From a checkpoint of a small transformer trained on Wikipedia.
Architecture: RMSNorm before each block, rotary positions, no biases in attention or MLP, untied embeddings, normalized queries and keys, local attention windows, gated attention, a smear gate, an embedding shortcut, capped logits.
Each number is 128 + 32 x the weight over its row's rms, rounded and kept within 0 to 255. Layers, rows and columns count from 0. Numbers have three digits each. The size before them is the row's rms in percent of the matrix's.

# up: layer 3 MLP up, 704x256, rms 0.0941, rows 336-402, columns 0-63
# down: layer 3 MLP down (transposed), 704x256, rms 0.0901, rows 336-402, columns 0-63
# gate: layer 3 MLP gate, 704x256, rms 0.0944, rows 337-402, columns 0-63
up336 110:123128139123113132096076120130149134145098109122144137127133128184144131112089128117097129121124150146069119104163144140141132103109095110119127112096028117109157095180170091103199152122147157
down336 107:141138125144186144110073149147134122152133103186147098171181160122116146083100132077087071114095158114077082101107111087147083148096145137090098158145121106163097081160120127100105157127161147
gate337 092:167103115138092108127174151161164084166143127109142094106111098212156153140146180081143171079106172101126151134109125094122197118146098138074155099097143083129154115098115125150080150145084119
up337 094:143108118162149125190135122141077102104071110163140131133110127123098166087158117156120147104100184149130125114106126201094141214120129058141144161192069149197135094066142126111155124127171116
down337 094:107176128127154165183169154149138150147177141145115117161158145136127086102105111094130101141061131157179089133120137164133143128168074112137163115146133100133166146184122146159132128120133070
gate338 098:128075142118096069166140107142155086139105104121111081114118111133175138120160154154202091117111107145101106145173098183086123098132110110109120108131101145062103114122060124078126150080142217
up338 098:119170138122131132035098116127096208081101138131066081131096122137125177127152131100085118120090148120137126080128096171111098112110091186168131124118157091144108132094114117138111096106115125
down338 099:133171135096114157134151198159135124211062139093073132138172154179087129127143133116112113078124117198135107147161124159122117036084131166124136129105091128166133212183178118145138124111132132
gate339 101:098127115138144085140111163068128071167104126101090157139181083143163105112082124155133159116127124150070183107124141119117085151101093151154081141159160132123159117114137116066152139111107153
up339 099:149143122082115144134093113160067112138103123132112105070094115119110148100158115156062098138149152171141080129114125151127073138149144137146133138065126166131136187116061109104106155107104152
down339 100:091062084122139120138124130165120110155099164098167145104175107152104091114154136151126116109054144086122057131125051136117151126133091110143102177186134032121176111100155149142091144046118105
gate340 110:172083193159147092131107113159157088117074107113072151059169125126174074153160188091055144108095087116078104168126122079116134142118074093161174071107147095067129090133108110130060144127140102
up340 109:087158105146139158157132154083139179117157126132156116177142145163167159100114106137162126148136115068155115140183161123154177127132192168073078172160130179070141159103140169123200086127129183
down340 107:115137132042125187162121153103105129135166109158123166211051109108149106101147087099182137111130146114127084055131108094212152135108105130105131129126125125157144094136130157090098141100076150
gate341 105:137107093141126099105154098102116118136094086148148091153160127150141080164180079143100100147140150166097096047183130080066132109156152144083168090073130088140054083054127107051166137115141144
up341 105:123210172085122161154130125131128108084123158085130139116135122120123144152116161115133131134140103071144114164123093212140093152186106111135103116161132129044195159164128168120131127134150143
down341 105:109121146137088191089123179136133154138123089171083164144119099152144145167129159108190138148100099093125147123154103163152107152109099130109128133141115172112199161152087127206111216119140107
gate342 095:139136080096153083099173104152114118115105126133172151097132139093165104079059167109095126129113094196065155106154199130112134120116130140113122200122139142096142100163093102150098098116155105
up342 096:099195175158108117091116146125093119119171117054077168160143099158153132163110122101125112122196130144144106189105153061146136176094121131108088123109113102131137144106160154131118176171118118
down342 099:158114143110122157139126097116127110144166077121068142110198124190143158131132156101174135130181164057145085090100036129135161094143060140146145075100110099156111167148112191140155193114152131
gate343 103:154120157182148154122154157106146099080103143165096138139134125184169159129155192082141180135152072165108120115125142144131095099151094136139119132129178059059088162166105145187151142063124137
up343 103:137109116065141130067067045129111139120126087120116154123117140056117136130113090093078111090138172111111129062137067072136132138080132088125114126097142163164122109106105141139127155179180130
down343 101:130121150093134079158123104160113083067141108060200077154154116072131118145097083172117082156141168051108101136178146127114108148068137056141090112068127152152140091126074114107134128141099153
gate344 104:083074098144159185135131093147127110102124082139238135086140097153114189092119154147193125097133161136078144186173133160080118097141153179096122144078075174131089113147124149116140171143124142
up344 103:146152219139133092189109101112121090145155097057135127070137072159182132111157205157168118088126128067125106120128105173063171093112108133082122096073129119151132109167095130243128097127128095
down344 104:117099160158077186097103110108104133136189138099137169041200098128203137149137086081146094162184199081119092112100179111092159124185115139128133096133126114154155085143063125166089114163111156
gate345 102:105177115157155115109147144108080081201151134108081084163081085132112108147115107123131168082131211139104103114133161112098093193125192115108126107111073173112167135115138080170123166121206100
up345 100:084093112099033131034084095118134134118122145118149148123141122164142139103183155102084143147114079077148126130102092166129092131184135137056092133068122114117093120109074192117154083114093130
down345 100:122143108146103125146057108136101085161066163152135216052163088100091126088160105119134113135129175118111141080127110091148181154136142089197116152124122180166054145052117118153129182100079150
gate346 099:182105069127207098192121163061153116085137159135103181121141101088133142123164174166108196085077110142112091077105147175143141112161121113116153118111135182130132113075134112159158147112089148
up346 101:138145083178155073148104140146104074150114159134123123118118139085130096148139108173147166105134142099168069163127165169184148082111125117091160112088137106126090116076112159125136121084109110
down346 101:118148071101135088122173153099184115114098165090103137105232090097139093058178154160112134121131117127071099124165137145134112100103103137143105154079127135125137052135134143147120106100128148
gate347 102:136093169103103093160090092183138163137113073140132172120155141175094087083094129088145146134153103159141129094165090121107109120132104126183170093109138152128155121102116104090116122154109120
up347 103:128154125242147079119133087147116140182114128210090140127106146093063123158104158172117077088109158070155121136128152096134132120100185117102107130105135164157100110070122150146125163154150180
down347 101:171162088156103107175106070123107091134100162170189168110164149112054195165143131157103143129147150114179143109094149153139188116146150112084127126084125139129125102127171143181116129125092115
gate348 105:102081144155140125131107103161144192092080115114168130150134097150129130188098136077196096149139119195075142149209144170132121140103163134105163131149113125127090118176169050148104141095139128
up348 104:113146133079190143159131124113115132126125137150155137135075132137113084140132183122033108156109144078111127113155138142151147118156172167144132161116118136089096161081146115096127147113078110
down348 103:174139085134076104161112153118163128169184111165103128164064187060137098142106152076090102136118102114143129108154121140122119128105167154108148128112114159163139157177153134179156173145123111
gate349 103:168128141073144092191132176102166078139179158152049110074116149169131172123088136110126214132127129151148139121130142128159112135171121107153127097099142156075080108176147144113160150141131171
up349 101:109105105135116167126140103109124107154084153158166115159165102135138120130076091131095074119181131097087167129106087137108116125104109146160136175107094144181105147134127106160121104117121132
down349 100:137106111126150120064150107069130126135128086109093098128169101163134114108130125161110098143133144123113164148120118156099116094065172125153123087133139066106099067144116103122099138104128153
gate350 093:134089142120136122138123093159085177184114081166121190133148143116133143160133088144116123121101107104131075150076116098152161130155125126163105071168122161071151179134101134083128185105139203
up350 092:108118149120131144106152171114122110104093220095121085102158124177111080127105156108118128133127132141087172117152108163099099144131135079129179147065165134132149075114096095161097073128125136
down350 094:181121105142136176142184142143121078103146150188153070097123123165173084032124110103069150173077132103097132067168067139104157114157125087112129085166146160119109080086184099145150166107083096
gate351 102:109100120156133036106141105188182103134137158125135128088190103116124119159135114136231129145155120157155064143117111147098103115058104179181083141131184096137175102123103141125162159115154120
up351 100:111158136121151112163128205113154163121175167213111148097157138077080074172146115156160128075142118181085185123102163094155153110161171093125084132133155157145146119113137151154059148124159145
down351 100:121123107163145101180087123171089123151155105084100107134136082150125095113094166110149080088170154125080125120145164062090088119141148097147123161129066071128158125122104138112161066114170124
gate352 105:088101084102136164122112115123100125161110118056106116139105129168129108164167120143174129093099094127102094074117165118128104105171124226111059091168148171132108156162138125085122097089072150
up352 102:137158147151102099101174143110164131087175165134126129102111087086111134112116140084062109176161133139155150128117062146131151142098113096132168174109157107132129101136114126168121115158169077
down352 099:154118145126120109108176111132148149083103177146109078169141118118192155162143117147102103103185028153152121183170158147082194119111140098128124116109153144123138120163140140148132142147181119
gate353 102:160153117180104130125120094068109151139101153076152141086071082135153128109123171105102134121099160090113126131128118067071133157186138141098148084092159171073168121051114135124150123138141173
up353 101:135162118119122099130114118117201059129115073148157103122120101181145074157128126185119126109159080114117153175131141155180098152112141136124131141091142117191085144156135084232122128122124120
down353 101:076205155167088127154123122165102158123142099164175108144106136130084119153112110143169138129126176116190147074157119146137120146162102121066137180170174124102182118172164107163226125151115155
gate354 107:144126102155091107102097143116106125118136094123048174135077114117085146151179118160162141109101166105120147130084106171168096113135129119136171080090151177123109159091155140100093095148083151
up354 106:153104107123068140088129129126126125095116109139101144103029100126103163113151135171196122103131161121115153093124098224145115103119117150132128058097137189154091146159106184089103124117071118
down354 107:151170123172088167100136130084154147114082110103071167117128080093060175171118052125142129125125152083139089178109113097146119143200127148132160130163121107140078132134085110108138110154103167
gate355 104:135191098161168084094099086083126122125090156070108125128141121188128105140092117163147236058108180100166138131130171153175138125091109113146162109167175109092158149135075092111179157122156066
up355 103:173090130117140130137198143180096117094149110159179129172099154105160151119095110082165051161148126183154121135131124121108148184155165118117083152105137145181139112106210199145099113158098144
down355 100:125091129188144125164114220115145129138180132108120183159129160114164109143085196144201080168099136115126087111160083094127100097150118108124154122131134177175119129201119079086162073128155153
gate356 089:173146116162137071131116124170184080101069158123067088140119102124091141165159140103171105116101088087075076187136105138124166103135173147113101092134188154068121125085106128115151111143201168
up356 092:133199097140112076102179133143090127122157148096094145113109055084126132133117141109093096081165133082164075135100185131136172136090155135102144139126121157186149107065113093167047110130159133
down356 094:144096188081071147147134121097110135176163089125120149084093111173092144110123138088110205220130140164077148122143096131136106105102049119108101188160101074167170087101173110111124156055110060
gate357 101:106103114132095143146165139094143087129143150121157141123188129171141099146166166146152154134094182078148148158206159132187173142235123138109137016154116132147129097143130137137095104085122162
up357 103:084119147123142126076144113106194129192116108097120146140152131116150129174153129058168138104084186099156058074076106109146092145105093148128092065169157126115144105138100114124088144104095139
down357 102:148115125125230175128100161159109187114073080136177169156158126095145154167179179121068133105163119160123126131082128120168078123108086127082135132119201158102149152116176126165150096105085112
gate358 091:176105126142159139134082124118149117078106109135138147079150136136116119121137169152104143107132125127139142124101088122130138157117123169137128135150154114110169165071144072152208215164129183
up358 095:130149107120129094151123153122120205136122128160158100136197132084076164148156130104078099147141155129093115134162057062053111129140167116104157168095122132138098131110151106126087149136166182
down358 093:123107128189120129095167153096165113097149101110125137120139111152134111051131159150156115105117151112100138084139154150159115130104097089122091144123066185116150120139146139104133066123109152
gate359 098:112119129108117129093156171075095107179155167130137098193162057181079151101158108168121096163123107081146112087135169195164134101209153114186109092132116141176153132145152116150070124093120159
up359 098:115146090106143125093116162091116071135158158153125095177167088210081178119172134166151082143139108102125157108118174179132133124212170138177136090114175141181128132131137139181076093123168137
down359 098:168130128143159115131101125084179179184148144144120121172094145129139094168091129165168097159157066085135153181168180140108121094231148088169140119156182125147102107181143144134141153142146168
gate360 107:143096145152112187149134123130135103107073060130096153171147101104097052069113147087122109120133167130170180104167116146114128096146132187105109168138114126138086083156145086103172079129093129
up360 105:094099152121142114107152102121148153165117082172130100127139093115168080081070106071198096120110099145134097102111147140108109102084105151145139142104057139134052180083133152184142115104105130
down360 104:158095170128130087154121186128089073125162068047095140169169216126138117186097093098091148127102147151187124137167099129127188099086115141135098102109141128190089156105137129100170100175125143
gate361 094:144103139137178071158150156146039096151123106118155107160101092092151043155099127198062167106131155102124088138134102099143169163180125123114122149088126133104110135135084126104158172143124152
up361 094:133112144201116109179091100080102092100080094097142124178160079166192079123138138137095142116127088084130096110172121098122104116169158143116131091097143171066103170121124083090165109131100147
down361 097:061143109093125135131174156177100125154121157117205131138091168102067176136174147158092143142136138186115119092143115117121117096144045151084135178122129116084116123139109179147116136106174101
gate362 102:130110104188103143117152122119109116108073090108132129074081091131112177121179154150142180112120120144119127119086145127175175127201150128109072102120153125165086079138073143144109120111112100
up362 102:123126145147152098133117131165101125109111068195054115124114103136102212117153105094150190145110128064169133104118080104197126202127162134153129139158089107178085096093131102162119132129142139
down362 101:099141153189098107096115118130144155118098121148113118101143128131157172105163105137130180142139134111179139129150129138134151125185105184127112164165138072096103210127152179108106074086122119
gate363 103:127116093155109114079137142122091137149116152095179151095155137208142119137141133187152125098157132118120137131089146122134114115144050150137036099136114081119155164146137128093144133160157164
up363 100:126130043116110109103117126131070156163156165135100127076108138204090147148129169093154105156127155058090123116096168043099077124158114153096145142097159117106129164112105154068116178135124101
down363 101:111089118124172084175105189110132155136126125126086108135122130119118088125090089113117164044095137150154162127110109126143126112076164116169147160143099174131114150135154138086155074119100105
gate364 098:153154162166170119165094090126152140133106111118093118143203094109111109135128122164085139122123137104037108106148102093100129151090135142171129121159164152136174143070125108146180159155181108
up364 098:114108138146204169105106123056105185123085123106133087144133109132095117136046151154119161130130092140118133152152168092071133155126158092096164087107187152106133137068153101061151132108142124
down364 097:120186140125151088146174092199105173141172135159230079090171157114140165112156133153119132106131132194106133108124099146149155141098119091078140108110180170137137148153127141147114075162144098
gate365 103:132063119125126124133134117138086125121163145100152135113105111095073089074107125163132165114096097127154128111098167091135205163143124135128163122155119163091121106096133149097169098115116188
up365 103:157083098112068139139152131090131135134085166096123129121195138137149160075170124135120143138144110177145096132121126126127114100123201132125082105111108116124105150129121141117090131093109107
down365 101:135139152230123126111169153118126151213141203059158092116120119177108043150139123114156153074102146156113170083123144080124151150149131156208117111144116143151110104112136136134119105129145151
gate366 097:083123124148114067172213093133092152162147141111119176070140038134122081155099164135159158112120145144114120089116103183090154141131175126149142123132075136100109119132122089088123185074209172
up366 100:093120129038144146122127198169142175088124160128083110176111111128116193122136117154112124159095087115180132171143180127084130113194143173154173089170111110103094109123106142062134130127140164
down366 099:076113114158147130087101145149170109123121084116141132111117153186188107146132133120146123085100101124154131117175115146100061123154121090145108107129110095142160118111198163147086147163152160
gate367 097:206071148137116148134094088140121122112123122134149207167122136192095112126084057099144136144070155117108124113087089145155115126123081109155158115145168207119133131091117132121137111115169129
up367 096:064198165110163097126128125166119127133144135119137078078143120072176148158147110134118134101189121116138102167195185098121166096087098150099058138110101057108133170171127158146094140152116161
down367 095:110158108120121091164158197110130149167130118136169114152194075107101060157126143129161202117115104096070113141157138171166148154150121136123158130121124092164172097109131147129116132054116141
gate368 102:134112081120120139064098166111166139136097119131117118163127172128133123149138098161094196143036130117112149137134156150089134077177106162177100108137125187062131186133138066110134146129099134
up368 103:145126064140120070107118124121145154144137169105163106136079130118067107144112199132125149140067160138134125122083119129074136064126106153173087092163140210123150184133114080129154132127065127
down368 102:067132124172159126105091094183121145148130105163091108068125176120085125156090094108114092113141125103072115104140123110089148122131092115093130127136145119115128129115109174100128174069161140
gate369 086:153107103162148112101079102060149157042112119104124034164137082107129134076169142163100121120101094185088158123144113171127149146182176121138092161129096102099048174153157210136150064121159106
up369 092:159129176165154099115174143117090074139155145106127157104069073120123077093130165147116148115151131064141160155105136172160099137094163126136146140170107152129189118125127071157088119148101125
down369 088:110171156116129123149079100154158165138066156150169093096134113134131084101149143113112116167102128138088164118169131130123183180150180069181134169181129120137046113137076178096127113101138086
gate370 092:136135151183098154137161138112126127150194099114143080092094093134132155117135124171105113106155188126127161143140108179100113108082074121128183082098109103101186102141124079137135116158125170
up370 094:192197103116170123156126112105123098100111148085161101200131126137160085090146099159083162138126141050136153194096102157082131114203216119172124148145139147109096142128098150108165121158141172
down370 095:135135163157121111155182131173130090116197100100146137119066228145137113132116115130119112101128100117149091183154118106166111108141112113082125113107108102135184078108096133098167111089101100
gate371 100:133130091190144122143089129135206141081127149131083086099127073198103096100170196165099147108118195137094106148148107143088081151121085095128176141160131130132153088148120164151147128116114145
up371 101:129105133087134091141146140173088097133089118103136144108128151113164107153151125066110163121157185133138161101119153090124193146150099129127076129192151070122149229140095115064132130135149184
down371 102:114118168163082127112167157170135091094101101114173184145162107128178150154128135157108089115200148130082119126120077092092110100127095111099158158113148120090121158113071107198091090131176135
gate372 096:133114106093134145142115138161137159102127059123151171112196095164111111121141111108132190129097163164117079115199088134113117086114109120095141103124155156130158116094159150117127213082130115
up372 095:166055088120131094148146141166132143153115140122176189105138118138125130157155128156158121132104046129184108164147128111099133112067105120110112096139127144099131064150098168095116150107156180
down372 098:186153115097199099146129114134114151144201170147138102139151084166098120105117091110107093148120140133112187129102106116134130188136168128107132103108134148129074203080147148130107105134087083
gate373 101:166133128142186138071134160123136146147108069147170108145152130191134164106114169156185156090103182146142116130074145126095160167131117084118133068137093124080154062148089140146110151106128103
up373 099:102173141112119101128147164146162111119153095098168119078169128134155101157194195088138113170119073124150082137091127088127139127118108139140136078095092079122171133088119134119079153146092150
down373 099:117216104133102096142174155098110137179161111080105167106123143109064086108149170163156127163104119081171147140052119195096139125079162102149171142151099120152113107097133135099108100069115083
gate374 098:131106114159123118079138165155141135131123071105145205137125155116192144095130129064137132099124174131103095116108114081082066142165123144110114130136095187115104145095179107074153158182086152
up374 098:115108155161078114117140187147160121141090118155118186113136128091131141145134182172141134155102129161184157090096102141057161092124106061137127117144109192050097138124124102141139179128108104
down374 099:141123131129144123078142163099114145114173169137088167090145170132167174097138116087169087176088138159128136108110133114121108184104136107166197103129143120064106155110119089136172147211126114
gate375 107:117139132172096089142148132149128126139093113083059130067135071146116122133176098078115177118127137062091161138184132120130145097141123134158079109134072152088094113085129134130095104085123186
up375 107:114169124161090115096133132129134141107128121074084122047162088158084044131149137124155177104146128085140144069186153145132175098112075148211100111143082157103114117104146119161069098127140169
down375 105:051166182169116116171134146193124045116102173111157067095168136126100149122131102114167127154124093155129180091056070105153107137120101128120115108138142149115124136141159117121076126124126146
gate376 103:193135192127156148136096207090116112131074097128175143139138145147129091147129105134126168068095086084099180147098196136115135132155108143141121159144091190108136130091131129125130074082152139
up376 105:143116147112152122161124201097137158161166113153135107130107140113112128113107116126136158100101108128151165108080161113133049157122134145124106163153172150108161165073106122125116152128139184
down376 104:135134143164138129165093144176116143122168191090091076132129138144100087166093159116186152169127100150124133169135119096144107185078145171079159117181111091095188124112169192129135122107177078
gate377 102:112121097149102102095153126153118114117169132176077112140093088105175107162106134133091148109112131137118085079111138129188186031143133167103126161128115163166117103122167155121079208129155078
up377 102:143211119139104134138079090164122116138101122098096168081091108137116149135085108088145139146121140167109141136146119121112070140119174154174078185193151144148134166149108151165144164151099161
down377 102:112186203091131155190078175111125122154169119133072107124149109144101141092112132166093159140111123094070112089150072147121194176134145137095118156148130106058125122157105089163119110140154136
gate378 095:132144186157147122113126128130107081121124119201077147107159090118106088091083183142071137123119208148096121174099174162122101158127149163132104155103115126071161054083116072145103042109116136
up378 098:106122151119111131100138141097112169139140115134136126096130116106068146175088126191107104149135100141133121128153194175081053088141171115076118105106126129159084111164088110150094154116143031
down378 097:086142078160088212126144144108102136137052121157176151129101162128137112090155185070119118137122098089115144127122076165156117118145099179101118126060134076115103123139126112148101145163138087
gate379 087:134168098115080126107123091123149155086133117088147057158135134148118147085212162132184112179122112127089134091181041166110161129164128150134151124144089164128136107103073111134204076115182116
up379 092:135127150127127096106074160117241118107128181218130137146142147203118128140175079063151159137082134094118131154068124138137200116159123107115106149110094155078135141106203177151143124148148143
down379 091:150135124160132137188209126187104118157114174123163159119129110148109135122138080121169097165136184084097074130157183105149073124101097130157167129114118160123138138086149093096064148149094143
gate380 105:112109147142112121138152127090143069118145139149186150128166129162106157114153156099129094136080112115056176127148131103063130062142158112147150098098174190121177107160118044140154143101178100
up380 105:155182077131148095159129130162159052151145153146137097131191134098118127126120097098139157126140150156126127084087139085176112128104096145094107108140122098068115126159150171052166135105150158
down380 105:148144077082107196095103197150135098085094128141121101145140125070154060102116085124120120109170163107109153099182118153184161158109089147101104141157141169055173140141087161107130152177134147
gate381 095:153078144140124096118152088112099132118158142118118125109134108156097125053125150145149115063099192061130119162174140137096152109092098098144143104162130095140111151098083149119148151150099151
up381 098:219121112153129120139108148147120111134109115092045118154157089136073153151146142063096164067147183115143125120112092133154105120137167088140107140174194176114101112127113129146144112116169126
down381 095:126164122146144166163161072156148120080153159179082150175155179094113118171165143083120074159115133093194124136101153109110116135106142134126128142092095140148122123100151063155118159132116213
gate382 107:124109128122087158111096114079116110167153086090144107132183119175139155161133124139120093102081114162134125121113141167107084053133130144120149172091130103064071097150087135087148134079127105
up382 105:116137148073114148118134100069114119160124160077131106089145116110136125174149184157181119121083122152138117048089150161130129093148148099129188158117156091121056142168094138128101075035127079
down382 102:078164112119181088140059098075091148127084141140166130146131151093146106216109086149147104147148098154098106134089186102094131094094178092167146173133135115070104109123088144094114098104140121
gate383 103:141142178126157151079092153120119159094084051138136148121126116148137111129118162098108142117087091062102137131153133121052152131100162121136110135100115148113157092116118097117115164145068131
up383 106:073084172148117147108144138176117128105156113178132129118141073145105095220137094073123172129181110150122104155098145138112116091116196055139178181111129138177109102093115116100120156103126123
down383 101:137087075126112155127107154141098116177110187120119101137070117151112052090131067149153107154132113107101150136123162133144073122170149124161104120130115112111116087123131166109105139115162183
gate384 096:141091140073147123164110074142121116157082108143160111128151172061099175102128195090116114110142165152080083088130150103075112133088085171136054116168116141152133123177112104109167141110111164
up384 099:138116076137076101158109154121126150129149199076122129196184126188131097174083120119085160125100100097112088116140144140131118150149079115120111113117173155124124203135144136137096127137150152
down384 098:086143146111116058132169143111168180165141150137103151114117152164131156045087131128107096111119084121140082122097138123148133121113046115130159094097140104137151103160153089169142133155125221
gate385 103:114079145149114152147125140109132098130127071237074107136137131141134131087155067160128116116100197146174108129142157108131157082147093174116164110137107128108120062158164133113153153116105081
up385 101:140158098128134129126096128170117172156159179097131176119167151105152111165100148082157116136141109169117165137126104141130151117129184081131130162138140140112185156106179150113115143161138177
down385 102:135196123083147087132120143115165180117124186087156167125154072151088114176107138139141134175133097105086129157177067119107222120136104072167152151140193157152176119073108154117152132114110126
gate386 095:148117086192083185131104155157122146188150126128088104084105069184128163114117137130074154174122189078120166145103107150134105086142107116106167139145073181113204132185133133088138171128117159
up386 097:096109151074166102093118129098152163158157119151161112122135150151129142079184109113158127101151099106115139158108129175140059106151184098131077075106121087115034112138126122123118098130153116
down386 096:077121182092176098131154172084184113108098165151093093137096123190047116130126169139147089046126089210093117112112155199120140097113137120165156142116138094155089108113109162120152166072138125
gate387 092:117087034115131172087157146119099137091084153138136207087142128133112152157137142087182095095141126153104183117134112200089163086037178120092134139129126122155151176144101090094180141182079110
up387 094:113162085113035106128086139086095126082123171101158160125133140134180099145100172088108133116161130085196112189104165129168167184176097178121125159151144149140164180091099142111120125121130172
down387 097:162134125146116168126111083050156180134130144166143118017163077184026142167100144072111137033109141077123149132155160096128110126134134123107091167135139186124108105095117077112142122102095125
gate388 110:154132148169100120112151164154114108108105150155135106109145154116167123129133100145141117104132070123093122138152142193045096119068096142175131059107079123091103155112166164146121123127118124
up388 110:123145097150150167169127146176105115071159135139165161122054108141115166176118131115128079144146134137173112162116200114170126172135112185114145172061053148195181109133120114099118046130103072
down388 102:165087087103121131120130157141103140155164116150132117099121178181085137149105164134151167190172102059128086097121129075086116104193132111146108155101077133103143114140098091104130126171161104
gate389 099:195099108090088093135141138080117034123141083164155110093092072114081117128125137139150142061186160117130087154075143162061083140093135158157097153147052126188111150158143094131188172157124112
up389 099:136088130156141174043120132168136176115150143139137161143096110133159102142088088134178102172123110131103104184152090132217201145152197107125192159120183091155136103118049149123177198143158098
down389 099:136140117088138134185176149129111132106100092085088143098141087116155168142081134198112105103129139100082039110029152143102124138179169153151121143140130143173181108127154141155145089060068100
gate390 108:118147124154162125148193140203113108102155086112134078119166134184125138128117156076121134137084156144175141134110137134148152078144103138133150100150101065160168159171117135116103168111170117
up390 105:139107064055084133121132140077163119136081137154137148153123119149134075110179074109167130137190096160130144086117107138104073189147116112135105136147107088130117171151165155117153122152117127
down390 106:123123130103099173138151107136099141137127146122155127121057110104147148111130098173164118119151077129126137088151109183154141136085139100097089155147135115135217088202094104154155096167175113
gate391 103:184145133070126091129158130078121135088082170142111111127121113124152087125124145138078167085141119167124182133110101128124152169160127122113167128111050116106105133083118125131157088142100136
up391 101:156141114167133093163193162120140136094115102142164133082083132112164068138125084081112131083099096143133133110135147163123167138156127124144169130085131110120148094139185119096147098091122188
down391 103:106118083140141132126079098117127153104130117133176123148130172100157190076161132100077143144078107106202099128151155120154163128115127120118140189092080120132148095136179114127099100121158164
gate392 101:107119118117139136169116098167071086156129124180109156100076130164146091125135187059129123147154159120087139135091172183110138116180093184166089102143171136142121086063106142091096189080132139
up392 102:139154099113137099194187164137148079122159154116169170143126078098132119117091167158129163179144163148172105098140116151134099160142137107137101186058168066109138118206143182178163132153167148
down392 100:114189160151112135116141148128131090093075113119134142134165127149090111133138098110111140166117064121124151160151149161106144117111154176106159072125092106172082140119182194087125101095126108
gate393 117:146108150140127134140098145100138100162078131165189130177139087156119073131112152101109122099132088150112101121125112045171086091146129178175150127162089105153098125062121120125113140059153130
up393 120:105155102105130131158171119175092168130165086082086139084116140071120166143108136155149117184143157132141165109085173151082126198117093149097120125142152141103153128192136140140114099162086134
down393 116:117143175111102147127105160168141136109167146108125164123163073107158141081128088130203137105091155105104132062155130171150137187075131125130124107116122148142108105162117159114103138177122131
gate394 096:080133169105113147105173118074141136099129137110109103085184118128138072113118151147181129107142105194157088121133185101166074175100131134114130065128126131155109118082151165133101135131149125
up394 100:117084121143085113141159156181180206128106149152155102071121124111094134129108108152111111121115169114137082168159121187147158108149182098174073201086090085153056178114142151065129144144156135
down394 100:107118087145080115106206164115110114149145105145153096134112085136132111121158082147130117145047154091102166123116153143105176119136101113151070145175048162144160134187092090114140148202117128
gate395 104:093114145164100110099100139161131053185111171123126129096131120162158082110143175131190123150076121102046117178130081104086126152072113107116165094141131180187224103121127135113097135119122089
up395 104:112153135144158067046152112097139110161140083147152163165170139135124158131142139136145135165090160119079129130143109135114123117086155116141123102124148151129186084103136134111036136151103123
down395 104:113145183212178153138138108055141126139110111149050199114133145120159146088144132155095152137126101178135086124119095170091150153097140187203142161120160170121120200045191122104154171091116148
gate396 099:157146149080163096119110074132070089128171154091087142150083126135167079114123124131121135108107150083158080147151160094115151058160067099134122081190087156102126176117144195139084139134142179
up396 098:070064127103151160160117140122185077133113152109053115151113128114136177108134058138146135128075101109111131126081107155147125120181153143164147088122141105113046145107115184119118123134134144
down396 099:098088101137169150136069125135154168123046101106112088135153134150145148125172108064143141116064101136118110093149153088126123152098126160096101116154172157113164133100140106165078108193106116
gate397 096:166072102139167105126076113179192100078100081121158210171114127160102118142121130151124131089099087146109088128169162123169204148122082096094138142110150092097186113077135160155166143145100159
up397 096:151136134147157098145148091136120153117140083110181117146063074167111135104146102127121132104086084139080133152112123186135138158074156030104162128085125106135129154117098127165156057133096144
down397 098:079062118121138134158154139124165120103142172094165118158170082148196159151129146096126083121143117107063117120163123140104117146092106097068096152134129169137119092149045140134115136165139144
gate398 096:143136124092083159185133118135077075164122123141075124101105118163141100090066127108095126133147093120105072149139128094172093133108118082126056150106128145174161084138067147093131178120081109
up398 096:157126147166066172081138131110120138112199162196143158142113136117209146121164119099140143099103143143120144094100148134155104082166106119175165123150116116103146131088148136143162115146149148
down398 096:156129136168097112110142130148106137122125147141224132200141059152094142141155137066189192145093141112089163072130161101111098142134062117060136113139089088099166143147167137141145112045122129
gate399 099:144129159172179129191122090122146167132146104149112187149066151173138085125120122138048146141173156195122101082147174144088129123121136120164077108134112101163076114128108121115087171161099114
up399 099:118158100103137144190099117108158108124141142104110093157128098145090128186141184125149207146119194141074104143104119130127178180137107191132151198090171110103168165151088149136137127135135109
down399 099:127172171146112109120190141117099153159156083062116133153141111129164163108091068131168063152081197152053171152114191152145162134068110182168133176081220118134093186171096103112092139126040105
gate400 099:119120114079169189148077102140133152130110143067155110052082133167116164046111125131188111150153176133099086131113080137084100133179129140172118128109105112155148138129098131099157205149129166
up400 099:167149143116143115128126102149102155109111123110120162095111135133171131066101104151146087091100174092112064117160110112122110177132120172171121102174103154129195118110140105129142126120082217
down400 099:076068091158101101131148127191129133164124228148087085125059120162046120142106111143160122155157087105088117174098086140125054111147114167124179150147125140159162139117120140154105169118120115
gate401 099:135129084139111162162118126100146148145149163117143132116191149149137094128143071183105093147108112092122123099117102106084094139141067152118185157134120167103126106147081123114126169145139106
up401 100:129220146112141156155148167107142068074135089093091117127133131055133082081159145065111145102089172180173146121169124128158120125143135093091090088135138100129103140127128149226157089208091087
down401 097:190163135119124128134143164134101118170137176119115082106160118141183141179128158125180155058109126138166128125122162147094143144138061128136097059124067137103141120107089095127068158140125145
gate402 100:086063179119117132169061136120083093109091072171114177130062099133095096117080193132164187138118178092162079163147125051161155107111131097115130054088090129111137147143102159107120128111098127
up402 100:138150098162136126128145153174194110136067164092131118148177128162155173142134115080126162146111095150192202115108084167159152092159157088141129227151174131157172117118130153178099133163174095
down402 101:148124128117098141097194153147179090173120146101108119095112106216155103159151145099102085115136072147128160079141144178099123115135096153143138162104192160123141114151142122205116161202112125